config = dict(
    head_dim=64,
    vocab_size=532,
    norm_place='pre',
    positions='learned',
    attn_scale=0.174,
    decay_fraction=0.718,
    seq_len=768,
)
Each number is 128 + 32 x the weight over its row's rms, rounded and kept within 0 to 255. Layers, rows and columns count from 0. Numbers have three digits each. The size before them is the row's rms in percent of the matrix's.

# up: layer 6 MLP up, 640x160, rms 0.158, rows 210-291, columns 80-159
# down: layer 6 MLP down (transposed), 640x160, rms 0.142, rows 210-290, columns 80-159
up210 097:089086149171091118156090170142153089164130086178125145176139105059155177131095122113141084137089121196198115151085136058126089075089096061144087100081128151090139135155129148132133167150181108093140152118148150103147214098098159130138153125
down210 091:115151112125150165173174093130118100109102088117172114112051173169104069091103096105105170106139078065136109153174122164124164139137078147119125149140111141122085097124126093069107133114095170104076115153118135109096097139159142144093083127
up211 099:135058118135128128123118209126088191177127080142119106154134117166127088136124130106140136108113160128162144169080150107143164200093179168105153156119154117124124081204150109128129117113172134231112152105099107217156125147084148125178102140
down211 103:116155118134099133064143118085096145101171139091084108121176107191124133155110155095131124201136130108131115176175152085104101132105094109084169154138122211164108167085116122146082121106074120188091138146105128121156164135126082174168116150
up212 107:150094093102084109112073150184149114178141080128089152135120155114038126124076112149141146098083148111200173139194133165146103111102106126170106133107083150092115183131156123123081168145077074130162134110165146129120213106115122162182094140
down212 097:124136152131086085116122110195171170077123155121180137148123044075172071116128132145128169107110168133126065100107175063123171085183126122221162076132155142096115135120166075144124103107079144088135098176110113135047134114147163105078098147
up213 103:105115120105155083137234137143140115127121073082114120165120156141146095095157168109134157087179153110111151174065168140144134100211084115118122140117122138191175109108141138141079099158138122141152129145121120129110137116148141092164150140
down213 105:093126152143187132142105105109126132134174133137146129100037131073102061119133097050120119172110152146113143078123117170101172147154171135145105120134180162144130125127104049112092136091148130059146146165149157048095148121117112138093103075
up214 098:149130076124119098067192145127104129096091102138101124139058120136106140112200056153111177116092137164157180147148110089130105164107138126122095110149222137096108153157083161140068124126084156155131111162089135185134086095145114158173056101
down214 101:142173149194149131157168117138164138124144139107108143109191142077103142192052136102178103167140098138186126121140087133124134113136144141097133148128107125162153159164189137132179088144174115146103112069094143173056210120136116114167142091
up215 096:085086110172177174178192107131097127142172118128092135100108183074140108130096080141080166135114071125112136134135155107149129165138121154085066142068138098124112161120084139155152131074138121108166120128141212129146079136032176170163140147
down215 089:119147146150106113099122186120115102139112135115169173168105090185046157082123178123157130092152155108113088132127081155055146148117132106149112175153100120123130111111139115098067137170117136192154130096135089127081157137147101116082154054
up216 082:148146101135110128151131102165147145163129147183125149123119192124128115169126089173165118093141164079116088099140177108101122184151127143120125134169161099122120153135112085126115167126149146131094100169187100198112152122062089094138105175
down216 101:141097087097120107141097153086116092127132178133066150140132181122091132082116106104165096058170116128059116106200101166103123105156172106139071196175136152069098183135064098100130153136127107143136095131134094127141148150115115084130134152
up217 081:122074108111137148083111098143100114158127155098130180165092135119112116108115089160086112113170149096152129162130098193145133111124103135111143090180168149129083159098182080101081128101173145075128096146157177124169078088155174161105170155
down217 100:114130178169095112114147087127110120105091138093045089155100096101094164142173188131165109094144125113138124111158113121132120122190128170107116137102189147098104168188043119123157186088136157103190126148144084150206154147102167128182149124
up218 095:150121115111108100123163092120152112141132111148144160091131117143124074093110165126096164123064121149136121079132175114112122118109119078048138055161112184174120088126073155181107104133136162140151178136069214126091114078104140111071160141
down218 089:172155116148129150149115131098096113144116119087110153073100178091129114147100155083082129099142134124114143121172134101124078126104156100154096123194071114170102138123136093133123159206085167128129102178098122107099145128154166098108128145
up219 101:119156169202166107167087043115133090059154143118173160158191064091156138066126112099128059099158116093135097063139111136080075154088132098075124122165167168104143085143119163164063100146148149087152150151139132120148121163142132110184084125
down219 087:127134083130091120133130123115116147164120117144084082199168144116094178093129127138157122062169088149121148182135108096126174168180155122120153120112108090170070106119098119135162115160138116161146150076077105067098141117096117170119129108
up220 083:112186156147138152134094143131081115109118148079159184141066135097144138121132071100073095126136110180108140111143117058108176127088143069076112143092118099121133111053131157160135141127124100089153105153144093160131097181150120165099117129
down220 104:142095086147134142137185167115215124147081124144089109113154100112124147106147188157197147116102133109143155157161178174198077182176148143231146097149117206137128159168125135164167108113149134118124184192151177139147193123098180112130101179
up221 120:149093151110077131195177120161192117148145139161149056059151106108070154066121157112149145112198088096121140093132149126087096116130110167108127179098130170136110158111163125094165137142076115080088160071096128143129104159131142104157065192
down221 111:139143141136171166110177110124176056099165154086105089135160105122157074166163158082152166117092070103077123080126170144121077143138108125123109088155133117161091108135156119132166106122177106158066204113108154144150098174173162140134105128
up222 096:183055144085121117099122187159181131157189151139094133130177092179104124121166131078174135158136171106122097153057101117103181075149155115082157135143110162067120179117116096123153070127241143159131106121147141119078105127173137158095117161
down222 094:169191124112077130131147151102113163116103094123143104159158172092122220097116163067054123142165089124099071156068143142132141177158136115105075112145152112201136141138166124121189107138082094179139080124109146119126126128121078120110103113
up223 084:172132099124107124147137127098098147158128124115205148143157119151114123125143096163182123174146204114147151061165110178098111158070108137175123134084135109134092169100072146113130102152164102094121084143113114149121153127111212086193111174
down223 086:084105095123100091082117090144179092154156118153122100144122064145171103133128166089161218068076124153102102146101109077139179112156197080109059143116093160133124135176105138107127216135184119120159150094158098133175119070101133185071168107
up224 088:162120113137135083185113147123116061131083105109121170175133154168180091127102173115131184133075119135147062133105179106142133077157159135056130158134093145078149137131117128122141134120082127114095136122095096132145204140151067157101158164
down224 098:145152147124153166122102159098109179145173111113081115114149174130147130105169094119154162078110119165130077133113114140171110059104165165135139166187106121136114117163082115110062111112173130113118214182136173160149127132142124135109219119
up225 102:117127175126132107068126084102107129119112171162161112173107132114152080107208092170159134147150114139147138130121168070131123124128126096125133069205181104204158140149128148096068078165116046158112166180121149138167134089110140129132157117
down225 105:113094117139132153049088202110160157138112096159137091142113157113160106081118090138151123125148082118146133165141076120057133116091145103095122123111085197155119092095065116163139126133058154120120137070070119185168121124163109161143156082
up226 100:132096128097127131135102142113155107101105089080122143110123081147092086084087122104078095150173092088167144111122095150074140163126152087145068164106174134099075204148122185110136139169064128093129144138119054163100146091118123110127081110
down226 102:166113049107156099102087108138088155166121089101079121121147188148110155133153110122133115151104091088165145121110125156155144168149119120162118123109158132094120135096126133153080159112081220090112129194062106167112139092121131159137135128
up227 094:087157132095121091132115147111104104063145198127160121122179147113150111055138099122160094136142085092145140143211088117113182121125124120130104095120138162078146163106081139098144102111156073149085150145112131104164184106092129112100119093
down227 092:149128129074181159096089089063106112110172102157168118111170165117140103176104128113069071112107114117129161148078081086152218122139151189115111137154196102111076129130163132086148091140115171103097129155132063120150074127134062130153150158
up228 128:160117153078125129093189158130141068089134129095171112140091117153139112113103034182143103155163131077115135127065106131115098129115096126035114162114161146120135102068124081087199111171104142162117209148120085148079083144073168090087115121
down228 116:127115134130122197122099114149121120184104055104116108152142135138122188155080091158123120147161133118126090120127103105162152170115071154082123075119120123132134177156126137090192101080162128110147121076148126135154110147079085089134134176
up229 098:147128072170105092119165182180140140097149146135120094068123182148132187176171108169181166123160169056137100123150095130145092100090132135132169186129103108159164112114093065116143151152142106115079085124110060140112083138094146082169143059
down229 096:179106153107113153088130147092115165101092100159131154106087124141116203121080162108147109124193076164111154117120091154068122168105151153072150086117150084158108085136170065154110165128186120128110154172179105068117145146147137139181140175
up230 104:125128128168143105128116105102087132129157102083155135120109151169091131118183187103134140078118148078168131172123137124144168109150078142130085182102111152167122100161117178134091063129122124128140171214141075111128115109150147144149052154
down230 101:088171138128126101129138151159124136164162099105103115151134132111098159157152134186124101089176168121156188175079151082147159103123083158147139144117085129101098137043084174111128133168165175135170100154035147162140139162129163166115112156
up231 092:115143106111174079098160164104135052074136120113128096130091111153170106107139151115153167117154125110104106075113081100092153065093139125100070095143155150125140150177095090090161101113148157125086141139224154168175137130120083086131127248
down231 096:141083145127121142157095157042172146138152073135165144155129165134119137123184092139102130174072108157112156142119125180156133104128045154160130103096134158076131183127189140070122100187114153137169143162094134157138141115126137119178132118
up232 118:160090177169137166131099128165139089137098043092151088114111214071142133147069130090108107180121100077167121171149152152118110112097108118136139113177129135088119149148128193150156157144123121171128108140145197115157083109147084100130155146
down232 110:104077105108146197168105163122120069090112127152127161121079162143080168147123174095116120109126108112144134130100153164131106177142105218136112138127162102104117209097150197112155128167129076147176113162179166145111122090159132104155105222
up233 089:172117126112059185087149083135133139107176090119135127131178137131094138110114089067161160131167116173097135157148156141181102081181162149173125191091106108128133144100093117119150162146090068065124134179088108166132123099086152105187146125
down233 096:172169155094147145181161146107104116142130148105105135114149089139132114161097091110119140158155184089145073087147098165106179166139089117163081096090180124146111138203153204079189139137111116119129115082130137176131159134095141072139089122
up234 101:158100124115113147144104139166103116168057103070123139089136117115103117115134104183137141175118092094114162119113095139115127120204095126162140127123144146108120133095105116137118171137190153112161145148122186160139053095155071131161145181
down234 102:123121130153164102150140098122080141097210109096127059045133097142176094151150121140090097094111147067113119159137126150119168125060116087182134118146108129183133141102144121102083181089126094159167117142117123123168075137143168138080093031
up235 101:124133137139157148158130164187118188116094130118116074120105170088143098150138129112161126145144117080139121148164148162079084099202139176146079121071120097154131118137103097096129103106145075119121112179139056148098097145184078124102134142
down235 094:136193093168154143158169100135104146119133126186079154091086066190126186185128137136148118120147100086115092103053135125126124162113089097151103053105111168100156107086117155124153158126110151110186101056172151164181105164059085162143109109
up236 084:176100103183139123115130115090084154079109142115142096146111119193107096115117084105129177117117139109121129111177083151085137081152143101124135114068212139144116093084137084148141108122134152107110149135118168112143138137138100142137086124
down236 093:083124110123148145120130135147090178150103142140121149171153248132111155168140176161108144107172120098148119157164175131165130093137123193140140143111114134172145135111110187106101129075142121078154130096094158122157082146051094113129115174
up237 100:128167128135211122156054114130090139116129176058135141203130171120133222159114150118128096156141153110182139158060114109135102077143178100116147062171099133165125121110110133134112160117155143123053181146122101159171129126126098144088131102
down237 100:079061153168129115113207132114109110097172095066165118151147094107117080124103156086105111074088109131178139128157140141126073133132108182189132119108154167158111170187122162146112068134149138113122159125129119146203083107175113132133082094
up238 088:110150141137151148129079095160178179145137098117123094155140120118162128108137174142146089144137162118134122140110177140166127143097170058156195112089121101098138138118133070105082117165125139111134071140164121127141115040140098151127125139
down238 091:109139123138111112112117104147106154072135133157104132095123135111093115116113126135113153135153192146086123093067124172110125147088163122193105092132236131085092107080069125117108132128111143089133163130085128184137096077130136085124154106
up239 075:121143113134173118158105118116168127157068176097113124176167130136139061150065140154157114175161180162155112113129147139107103097180103006102115114097134117124123134144167063124109103151137159098080123127099091136125163056104101119164178125
down239 098:188115143111160084100113121131154160150118133132188136146110062218094133122110163133107124137147189153157162198127192139180153131098127177090100177095156111174116135131115094180131161170132137182121130148155181132124173117044093099148197119
up240 098:143133205169148125135038161139104167134141147159142097166098097142129191103090122117153171183192114104137049128121107169071160173088138094177176123115126118085112158121082159142131066114154133165103109148112145142132122125160084113102107126
down240 096:138136128097148145164105125180152095168141155093123124156112092103138111185133140167117137143045103097183129124144108172149074082159169122093115140149133175159097134090123115152189130138098190194173168134128147151161086138123120129125231135
up241 119:095152121146130136100125130179167107173095167091147174124116170111164127106093110093090130097140175091085139165124131064169131147122157112132116111126104112124198158154095129144177122171159086186128118048127121127112111179113090045100114113
down241 105:175181157143152169131124113140139129100106101075133140127129149117121132140107119138158163129131123103108166108130151092179188122116137146106090091099085167138100110054147108181128093071173100140143084141124087120186130188125097174126236124
up242 107:150125141106113086122123151128136165126180158101096114160155125182149190151151118135151152138160159107119128156159141149161153100178213168178071113101078104113096168131111113123160160126158192127113100087105061125153124188146124114132064162
down242 098:113121139159147143126134141066099120133118178146102101127108127094166144111084167124119154193109076118075149141123123192150223125136131048113151131121053143161181122144074140150133129059116055123092131136139163136067127124136170149083164090
up243 083:081101163102145167169141148189137096188114113083108091115114161160123127150111128162121104141149131191106122077107120118102143096070079114161115096099158105118123137105064145081118146190135106183154149113163097128112099159069153097081188098
down243 088:164100107149095087079123108025105169075081126161123168084145092117158155090170101095177169134101114134128112159106143134124112115104144176111113170163123136172121113168136089171059151130119162078158123137100140130126109047137087134194142136
up244 094:110122198112118102177134123099089171114106141149184148139226147127103160179137145086150095134131118083134102163162091100108069139121042157114147106154114145103137196172119137144109100102109092118162151110164170129084124062131167029132118153
down244 099:137064068147169133071082132061124099167179161128169178112134131149164144117130160172180131142083127161130124121161172131082138140154200118076109078191120155086126104206111127134150120122147126133143082104134123074171155121129183089215133129
up245 101:101134112162131078125169115099113106151158117117095085162107135125137120126092138077150152190148101117136101055140134164117113164146153129125170134151147133134143106106074124148157112106128143053153069129101154172097127137130096060131128135
down245 100:152178150125112201191096125104156124097121111124109074181137115147152106133161169139141154085104088115153166120159126126111146126132104178106129155114048183096139112141118123120151177111129095105153134080105150070127109118097128116150152148
up246 100:097134173103095207140113108110116183151209098133131147090125079118148127106159161117158095059072132100104118100075175128126128093146110177149109165120182148139122072106123152141083138125137095078121128128146044126157138162120108181116153082
down246 086:125158098102152036188144132132153174114091121108155140190114198144115124121121079123106070184128070127106147111144072182166128135078114019132124058127095120123100196119160077111126174160144117164116186113098110062085133094132152127136151169
up247 101:088153123124133138101170107140115069119122109156144167108060168169116082164088096107106106140148078112129178134138116092072092173125115152010097135153145122127134142125146138135085100110154142191125129096129114142107131113117148117135190109
down247 105:089183114131169128140166148156140105150145121175137160146109178129114161152075134176121058164144147068148131114195125122101140136159175105096093134134169121175115102154171099130092147154118110151119115141137183160115177118166178156144177125
up248 110:185123143146163074105113216054130193114109162147111103144124158124086082083132137122115132116142168200105133112153140166110163140115137090154137102127138182094049177130119052159115187139141146099187099103144148190121105156188061151155160100
down248 098:176142120057199119113156127126132148124143163129226131118158158112100160108165106093105128129180205098129116134139132113112140155139091188122110183149202137108119112134133179105106091137140124098140132133107115166125122089164082120140127112
up249 096:151103131053134172184069087115091122166111142135094094121073122102149119124123120187125130190191142087130130183177125082117171124089171168097127115094091164131085142115133132125127111144170113128097121153182136114061100143112214127213138156
down249 097:123077169130154108151138066132107157090149124173144115123101114143134116072085168139190075129104137095120119150095140116070174159130123162138102181076134158113161150064140152127113106139131203148143153094140183127114155106089147122119108132
up250 090:120132146060099095152104159142127100125141055116152149121143098109132076149129046093079156139081110064115133116122115121111154108140137110058197143150138101101135127166140144104186104113140097126144093123141153164183158176094170113140134086
down250 096:074078124158096126114152141106144091126117105140099127196148185165151186061100123146130139101164122113165113112178091108152101100162132142150068128096133175110171141172067158152074070183126137164153144067103176141092125113126136124101213178
up251 111:129181157182117095122093128184101128129086167122154116109132138094190146082066072100116135105145124160109049191166096111144113124154158167114158161141099075133113157135139127053184111105146132160137134051156193175105155129083108146143113164
down251 109:118167088094110161125114204176114140118160156085107123150148082052169162093111100183101158150127148174171083098067148193125164093182108177140156101130086123149122172124156118129173131094119098076186108113072179178112121115152143132101074101
up252 106:111162135126143096120172138110093111106105121099156119132130154157134083138114090100097077115107071110123144174119086122193135089131118164113139108138103035118112162148124126116133093125116101135150172091133077129099076193118124135135170119
down252 108:140114127165072090092139181122152123103145115107099171129083186093082127134099121165162133118152148136111108126160120134186097111054136115079177174134118098154081163135129097093154082103174109160153094140132108123156166104135162123156164115
up253 101:199106086163159104176150162117143166142106089155136126159139089138149082124058153111123106164143133162129170128135090158160112146088104112103162105120139102087094130140089057156096110144114095128166163136154145138123128107141151113116152081
down253 102:144132147124200128071077150148142179119213154135116192043158075091151071146208116179127144143122136145131095112114131102088161170140094124159129189178168141100163091099178186118084130150106109125099103152123198127133112140169133156146130116
up254 112:131120143100154111096166149135087136116170165114157102112127045170067071135158110131071131084165195138158105118112099089121105110116121100147149194133157076112163130125159098076085110209146132141095078161130122156158135159134163111145132132
down254 097:126096133138157098116133098135110122136106061103130101097116154086170163096118144093171108190085121169111145168160129122076130113097104165109118149115155173132141144133181102121124143175132157099183166102124142145094134105079126121131131197
up255 100:076113125149137133153133070158099162154158182127036126128123141137080120077169130133203111152122130125123086195129116145156128167175077136094119119160121076087144132161126114119123107146190118149146158156078162147123069114086097188149136159
down255 094:133112203114142170149126096169138170109102130157137120137178134140075116128158123097184113083135106145104178125103142097135152147208069125104111133128167144164123113069102137111061045132114111124082162111108137126076130069153143141100142113
up256 110:178093131121110095105112131158137108201134128091086122080154118152064124095082148103114097157179160158164202057163107097105156130120125176158076213114109158127161132147113113143152066123158243153151087154126188128124195084102141096135139187
down256 096:132140131127159150131140138127164104161116141135082112201115141157135179175161153134140093094141114157135115141165123152157065079118144129122170178119107118136164106096122157140146190165121099172068198123074089154152171143113163165131071135
up257 093:156133110125130050134114113144123108094119128141157156161120108124091054158087157137084169145162128059119125095127131061091112060112122117064141168121054099142181074147114164162091187109092088128152100178159121114159094114146097146106126177
down257 101:108147105100070117125162111112163091113087133120149161157173117148096098096161081095099199153216147127147163077142112095156095130073118162080110153136138130146158107102104145170099151130090067165105146160156107091131139124152163132103138135
up258 100:171078143107149121118158062118099096176071129172180104137122144107138173108130166155150169139176098131115164206109047094143093150092132085139106089147072120138103088165169144101167167142139196095189171141169135116138159123113109109168106109
down258 096:165109114173104134102118117119101145149121140085135120101100142113124161125111168076128131121118118121155073152131164124162162163162123086144082093108130108157137151093166169092155139165186174132135090100135124110100160168116076189209085177
up259 078:075099116111128190119135114097095096123141097160141103114095118169062123149127075133185074132106159154177098181135114143177137129122172112114117134153109155146057151154148084065157116157177160154117173155146140128183137164134150096165137116
down259 084:110143102156128098170113086103096063111143111115163173149113106081180239160163151162211143116114148171078091107137157103107135151127107140116155123123044156107087112146082185148056141120099116098118125137171056121099144093127097111162119141
up260 106:097134102152178130083137203126157181122152176105094109170103116164116119111157138188155158125167164150122074109096141114108146189080144159107072138085121145139141131075151084133073133139133106099127129131140183123171093143131167142090127153
down260 101:130118108135119150061120200153152140088177127193111149102169106143133125128176125076182178158125086155145113089138135102162145099157110067094115138118137097089124095084174083120043109162123116125120124200167192110100113119155113178079114090
up261 098:158111102134099113105168152134121159127181086119137159060119153128155158076133123169219179109196108152149172123112097156088158073170149148211144164120176163086109186069131149129131085099113115107158127074136155132071184107172115092082162155
down261 092:098122150076145144123086137094112084154118128197151127164153126168125112148152135155133137148091098107065129159197123111112124077135145085077190061178113141160106106112152131144106154099159118135127101142106137063189103127125088118104154080
up262 119:212125144109082175149089131177111110158157098147174173112112085141097142097120055207065106110121106102154135116089141159087156152144141157115151149153178081081124141125144142106109083120131098108128153120176162140101135177153129116135113181
down262 114:102099119115206144111189111117145145164163110215163162136113116112104189097170105095170127116125163143136152103154112134000160161156139175105165138163155155094131118145142120095121126161032142067099132134159172128082110118095090120137170186
up263 111:104175141130187141160082176128129165080180155147108125120107139150096094126035205182091057168111113143133117147116129131103100112146116114118079116123137136190080123104109087117175109157165094086134113139156177070188201142111086099108129126
down263 104:100191143122103149111178129165129092113138130115130091162071148110102110126169136098173128089147092113179129129141160160136118137131156137233152167171157125152159072109178178130124113185170135126127118147235145103070132108131113118117105134
up264 088:141106108154185175058115153135101060134136164116105099151106093110123155109126098127104141127094118099098112139057119075045112102115122188092149148042103079120173130126095092132113135202196152178147148129092043118094181137105149145134125091
down264 105:136089133104120126143113095113149126073151145161142193146150129161105104157118120142107167161147134064093136126135131128065156135124135146208133154116197155089157154188122135104117075075113085129102130143117112128225124135095094168170133142
up265 086:137107068176135075170099167113063156102121143139147085160131109100115157101129104110214109000084167148155112105118095169193102117172110090136127122145094128096125135100041124133094125111129140123081145127115087070167175114112097130133109091
down265 099:107149139035138125059070161159088118157120084108125136120161115114097102142120118162142137186160081113175152112144114165124078067178144116152154175127154144119122168062121073183102130096130149125161062106124139147133142126161103121147144145
up266 097:121096110149102125127150110052130114129170127137172121067126130136112114066069046078154091127105114113163192095151195189116139169065115099164128114104140090104143190128171122133101139105163115125171106168141159088130127096142086140181061107
down266 091:201156106107141210147110127147119075104159091110102070151065111121160140157138159148159164128136115108131119126106116127129181156094129125138128136156111140093108147079133161103126087093151135194171060083138102156056102037158125164042174086
up267 099:130121149155113135130158147119098093098122149087117129122104140115151066196164127133133107067069145095124096094128128180128072157103163148105159122139058128079174098149063162161084123122133143151143165115136124150161116138042091125125107148
down267 107:132133103163138155175152181144179117098142118142140152128072140089114095105143153166070162082123106148073121177160105114135176149132122121053205097131172202117117144139092125124137124158125116125125189164146099176128085108089103090157107123
up268 085:194130130126153101087134119088120106155136086142200183095152143208167071137220103118156129140136135093181096114126073096105128100113090138109149109113114095101114151141175095130106075132109176120110116115102132085108156080150098077135155156
down268 089:081166185097080167105104150149077162113085187130100102139130111112130169114122136136122088123101087184063111162130177149164074162136223150149097132136171151158167105119148153092180152136119067139109131176134112105134103171106161135112102053
up269 120:146087154137154148067118092098118142140123161117135156103124084149194128107103066138142107178161137101136160151147110114131157191096251096113147156105076067093109139163110092077153119140191149097122123144149136099114147152133109064169135153
down269 097:141164100136104129173116158153144117118100090102115136130076161138113126141121131142101154121092130158128163056038155116147134098114027098199098074121148133098088156102153087125109169128087148135098193123136126089079077128119167184064180109
up270 094:135106135168096121112133106122131087164112109078139145144126153103088094076079097148075155133173151116133113167135097064052147095142074151096146117086039122188180112183122171165061182132202174128065166118130142137169147184119098075108116201
down270 094:137131098148171166141152130131123146151088129121108108158095157044165151150134148186094135087123058155116119135098096090140170211061098081107140083167145143080117105072152081129136184180111146121148100128151110094099136104140163129106089096
up271 092:136167104158087141089115156130153090119165070092073130066157111140135140110098148106160135084162113139141096092147125157102088130099140087135157081142109120152112097059112156104062176122163102103179065104106118120151148152133067129148157125
down271 091:069109103124068112151055103128127089152045125103159112129134108189100082131136129115114076107162117138127097116138081131182106133106132125131164139132156064128151076089082176126118164113148071095126152142155102110096127125152113129109107122
up272 114:152111067144142143144134122140108158127145150148085149172088111117116139157138165145119112147071165079152154086126123089155106119097192096151154138038139145130148151137130091117128155139105114102148099099141132160161106136143181096121144093
down272 117:097139143131214076165112121130117143081118098105095132109103181180135133080118197184160106085148148101108157120113127131148138161112136163142138193138070093128184145101151115126105163100151179123140150116162164144123180135095106083125089123
up273 098:146055168128119084108134120165122149142073125174089184145151088180058174159154161191090103101124159123149122137148141160122142110090122114224122134120156098099146103162168106126101126105133079136112106179083215105125121147084143110107182099
down273 095:148118062156112143145153114158081083097174174172105094101095121075141090134146145147057168144070118132156101093136093097116084089115126143093176118148115116137111104153220116104098148176154171120210118173140121138175157118156122127123109148
up274 105:116152177133186155103156099117221147147119091187122176084139088138115110145088091129113089138073168161128200138100131164096106121147066112163138179105171132109156129118099182132116108119163076107138139112137067167129143103143111115159179104
down274 103:086149152120140168166162107097050153127134172091102097082024130092103157152078129116135158133183076103155149044105147106082132192105165163169108107158144076131124118104187111138143177111165131122132143120082144033127149139110136122113090129
up275 106:144099106180138156176083080127130129150162139141111118134124154164096152134104157118174102112152113162094104143091191077145119122126184161161053145172132094126123131147121113130157101128117142083130214164135105092168125080132198104064148101
down275 106:128113075139129131146116128135120169070141125128056104126112163175051104133077110115183073112134101159119112148111125063140113151090174148208093105126128100095147104120100123143126106146108193108079141125096080126140148067087190172102131120
up276 084:107102098157102116131097115147168076120180116163116165118136186125153110115153104119123192120119171079123127099139133100157053148144184150185086143169103113170105089162127150152112068113138163125155059138109143131114193100105153139119150115
down276 096:138138122111109044141116143094134124167161131119060096221082111145129145143106162133152137083195077116110137120119101122118179082118168178086152136156135107116109125141114115147156117109104106114121127124087173191083189146137104129099107118
up277 123:128127136156184092153168161157132100114184093113119095181197113147109132159089118102131131160135138112133199143068100092183091071077117123147162128119135103075092105208110119082159124154135107102154101143102158117146117157048153142136097116
down277 096:092141110170128125121157152148079166119061115133148091106146106050069123155105107151167125099084115082179111117154143116154156146104146091124128182158157096167088098127133153148098138123131175188132105086164125134061119122190108151108135116
up278 100:146103095120104073175135183142140087148071105180149133134107137107104136107127077163158113111143105102155220168087080098133118121098129148134169123074100172133111140128125147075110112164121165148171205144101137152136133118131166051149075084
down278 097:122176155051138205102167129116127082112124132178122113157116130140138107119139120109175064166154143169085137161199184157165153148123146156124132126101154148127133170162108105165125118124093094123107127162217163161113074166119094152122144167
up279 103:152133193064117120154098087134178164106113036139155145090126132137121138143103167111122091115145147129112145139117129147215135128103124108087155125126118167121069105139065119100097103132146075097157115197102124159104124077178202097138155137
down279 104:146147102134149147136124132138158120174136109106157153100154122175186132167184138082099129138111154128122158172160119138193142136154144148149087152165151094109151098118107111162114130133156112178182136171133214159163144088119146140083077131
up280 104:190147104109080178118116175150062096108124154104112127099169123167200093077114118208116123129125099089114163097098169122194162034093109131116180135128142145135108138120122088108131141088154109123158140072170170143150081098091116070161086087
down280 095:146135159162082136101121140153088150122128150089099130101175140113146151159106153121104107154177151131086119093109189097203204145126125111146103124054120112137115181132117123130164144145092190158178086135124133116128061134141159167155112080
up281 092:151135127092093105083092066143158106123071156080169109110134171160098093143187175131113150148182108155159117162065092100087121161130177080152182119112107127132148093162096152113182105146127050126161125115127071125144113131144120118215147130
down281 096:143132172171119167090181157096062134128114134191075126127142174099100162095163159117132136115129100102151170106148135156136110169120094109174112105173085154144138144130107116152081224139141161109189132145159189156183180162097143107138111145
up282 097:133110148137040175093101202133157131151099110191145074169120162128120110096057099104118196148101187144088107141126157134123082121155123091070119097108150108130115117167149111090105171107138054084143087139124158169107153044107129147154187165
down282 094:159163127155083119162182156098116111115098143154105087104170161100153127154086092148074076118145129139190049163164114128152091106150125049125162096113113125110151147055115149142107116146072121113093085136177113074121090122094158120139151106
up283 111:155074115161100113119120069169143145210101088191094161135130125187124122157076098134157120104135098162150119144104068156131063150154136087164173115143106129186156113103055102079079106138102107105111143103092112136125078092079113111164208118
down283 102:101138136116123123123163110135127084073112161127106141099097129134181158097159093125103108095151150101112154143111095176143135127147087140099122145137110111118121109153190137143129068117120140129113163059132089094092034111162154119146035193
up284 074:082105135149148158136112104126137112124111180118094211168133106140137170137146153099182099108162118185095095107122121176187106090068094053113126139118139142079093201131116121097148134140175140126134073161076083159152131154172139091133065125
down284 090:171203175130102160084144161193135101165107122120134134149095155141146114164100124141110098114103112082105087102162103104155089172104156197132085147043110149138135125128124100179132153079160126061122166149155125116179132104113074129123101125
up285 101:103178169123131202079119137117111144115130106103169089093121114157144147108021161163135135149149106111148148147077097121113101145106138063088177143168117115127217109137051130126151126169134135162151094137104105110118098095128107086139165162
down285 088:167152089104105086129174118136074168097064132191117124156145088130112083116164075102094218158138135102106085155136204109142127114116128138131179143140105177159153108115164109105102155129093154130130091150170157105150174157093151125108154145
up286 135:164098171095105186131097157101083102149188139086179146105076137101072139144083094185118136134101153094110140124134137183131068156157116127123120081141154139094174153153117149127111134132143083085100110177147110123145103053136114089109113140
down286 110:136149120094121131121176089122117141133113100119132078052127107121162124177120063165130120109168113125073160115147157095126179185082091203105134070171055143147156107084092140099160102147123148123137095148131076096102081132115115132122154151
up287 100:140130118154126134101077115123146131157081127112149111188142110186134151126069122131135089170126100123153153111093072108073108156135136228204052112129092126042161119088089177125153116107149108151085114171137141052158090141100119137124103154
down287 096:139153147102192174137133102132120162091118115124093127093126148171142150097154162139154132138115105190096177157128133119163139121141124088144129131146134120141132101108155128091080070120127090063115071065166127117101115174153080157128181188
up288 088:077120145153185165093150146196149125177104109135102123124158101149135145145103135165145038190148128084164139126090156108136167093103094094110110055110094124101130129129169166127086156095124156141105148098151089162101126169123109170150119104
down288 100:094141108111155118104102117044087122163134157085130097122130118068123131124133114099080135183075123144072083102152106161108133095169131158170150145103133058107134097119148135187146158200175202135191137165094084110187121164131155119153168111
up289 085:135145103148182145130128128087103121141161105112124161074134097157158119154115142132111108167145120181135138140102143099177132124069193131093111090132117120183138153112142069131095119132142147081173082110169038107106075101141165150168171081
down289 105:052099083088086080096135136095153062143099109131138147130133105100066156140099152125072172174109130102081139130132132097132142153114133100194140153160181128090150124114185146159060080142131080078157155160126092206154103139119119078118132142
up290 088:059124124130128119144112172150121098170075173128104091208119135116163191103121100151164103126162120133102112102077159151101136122165087178107133160123198142165175077137106073121124140141119200145122149164146158147170163182146116155150060089
down290 102:150107171156105063165120162172160105183151125118119132168107142041103138105137210141147112190133122140137161126154123129119129122124155169137084098163113077176111138062070143105138144074095133143147115139153152181177234145114211095119035078
up291 094:163093196088163135118125066139100138162089150121109139125126086129073095172117099125177187117120135158112142103128132136155153101117128172110175083104116176119145149167126135116127101104190080110089117114109142142154190058098109120101148141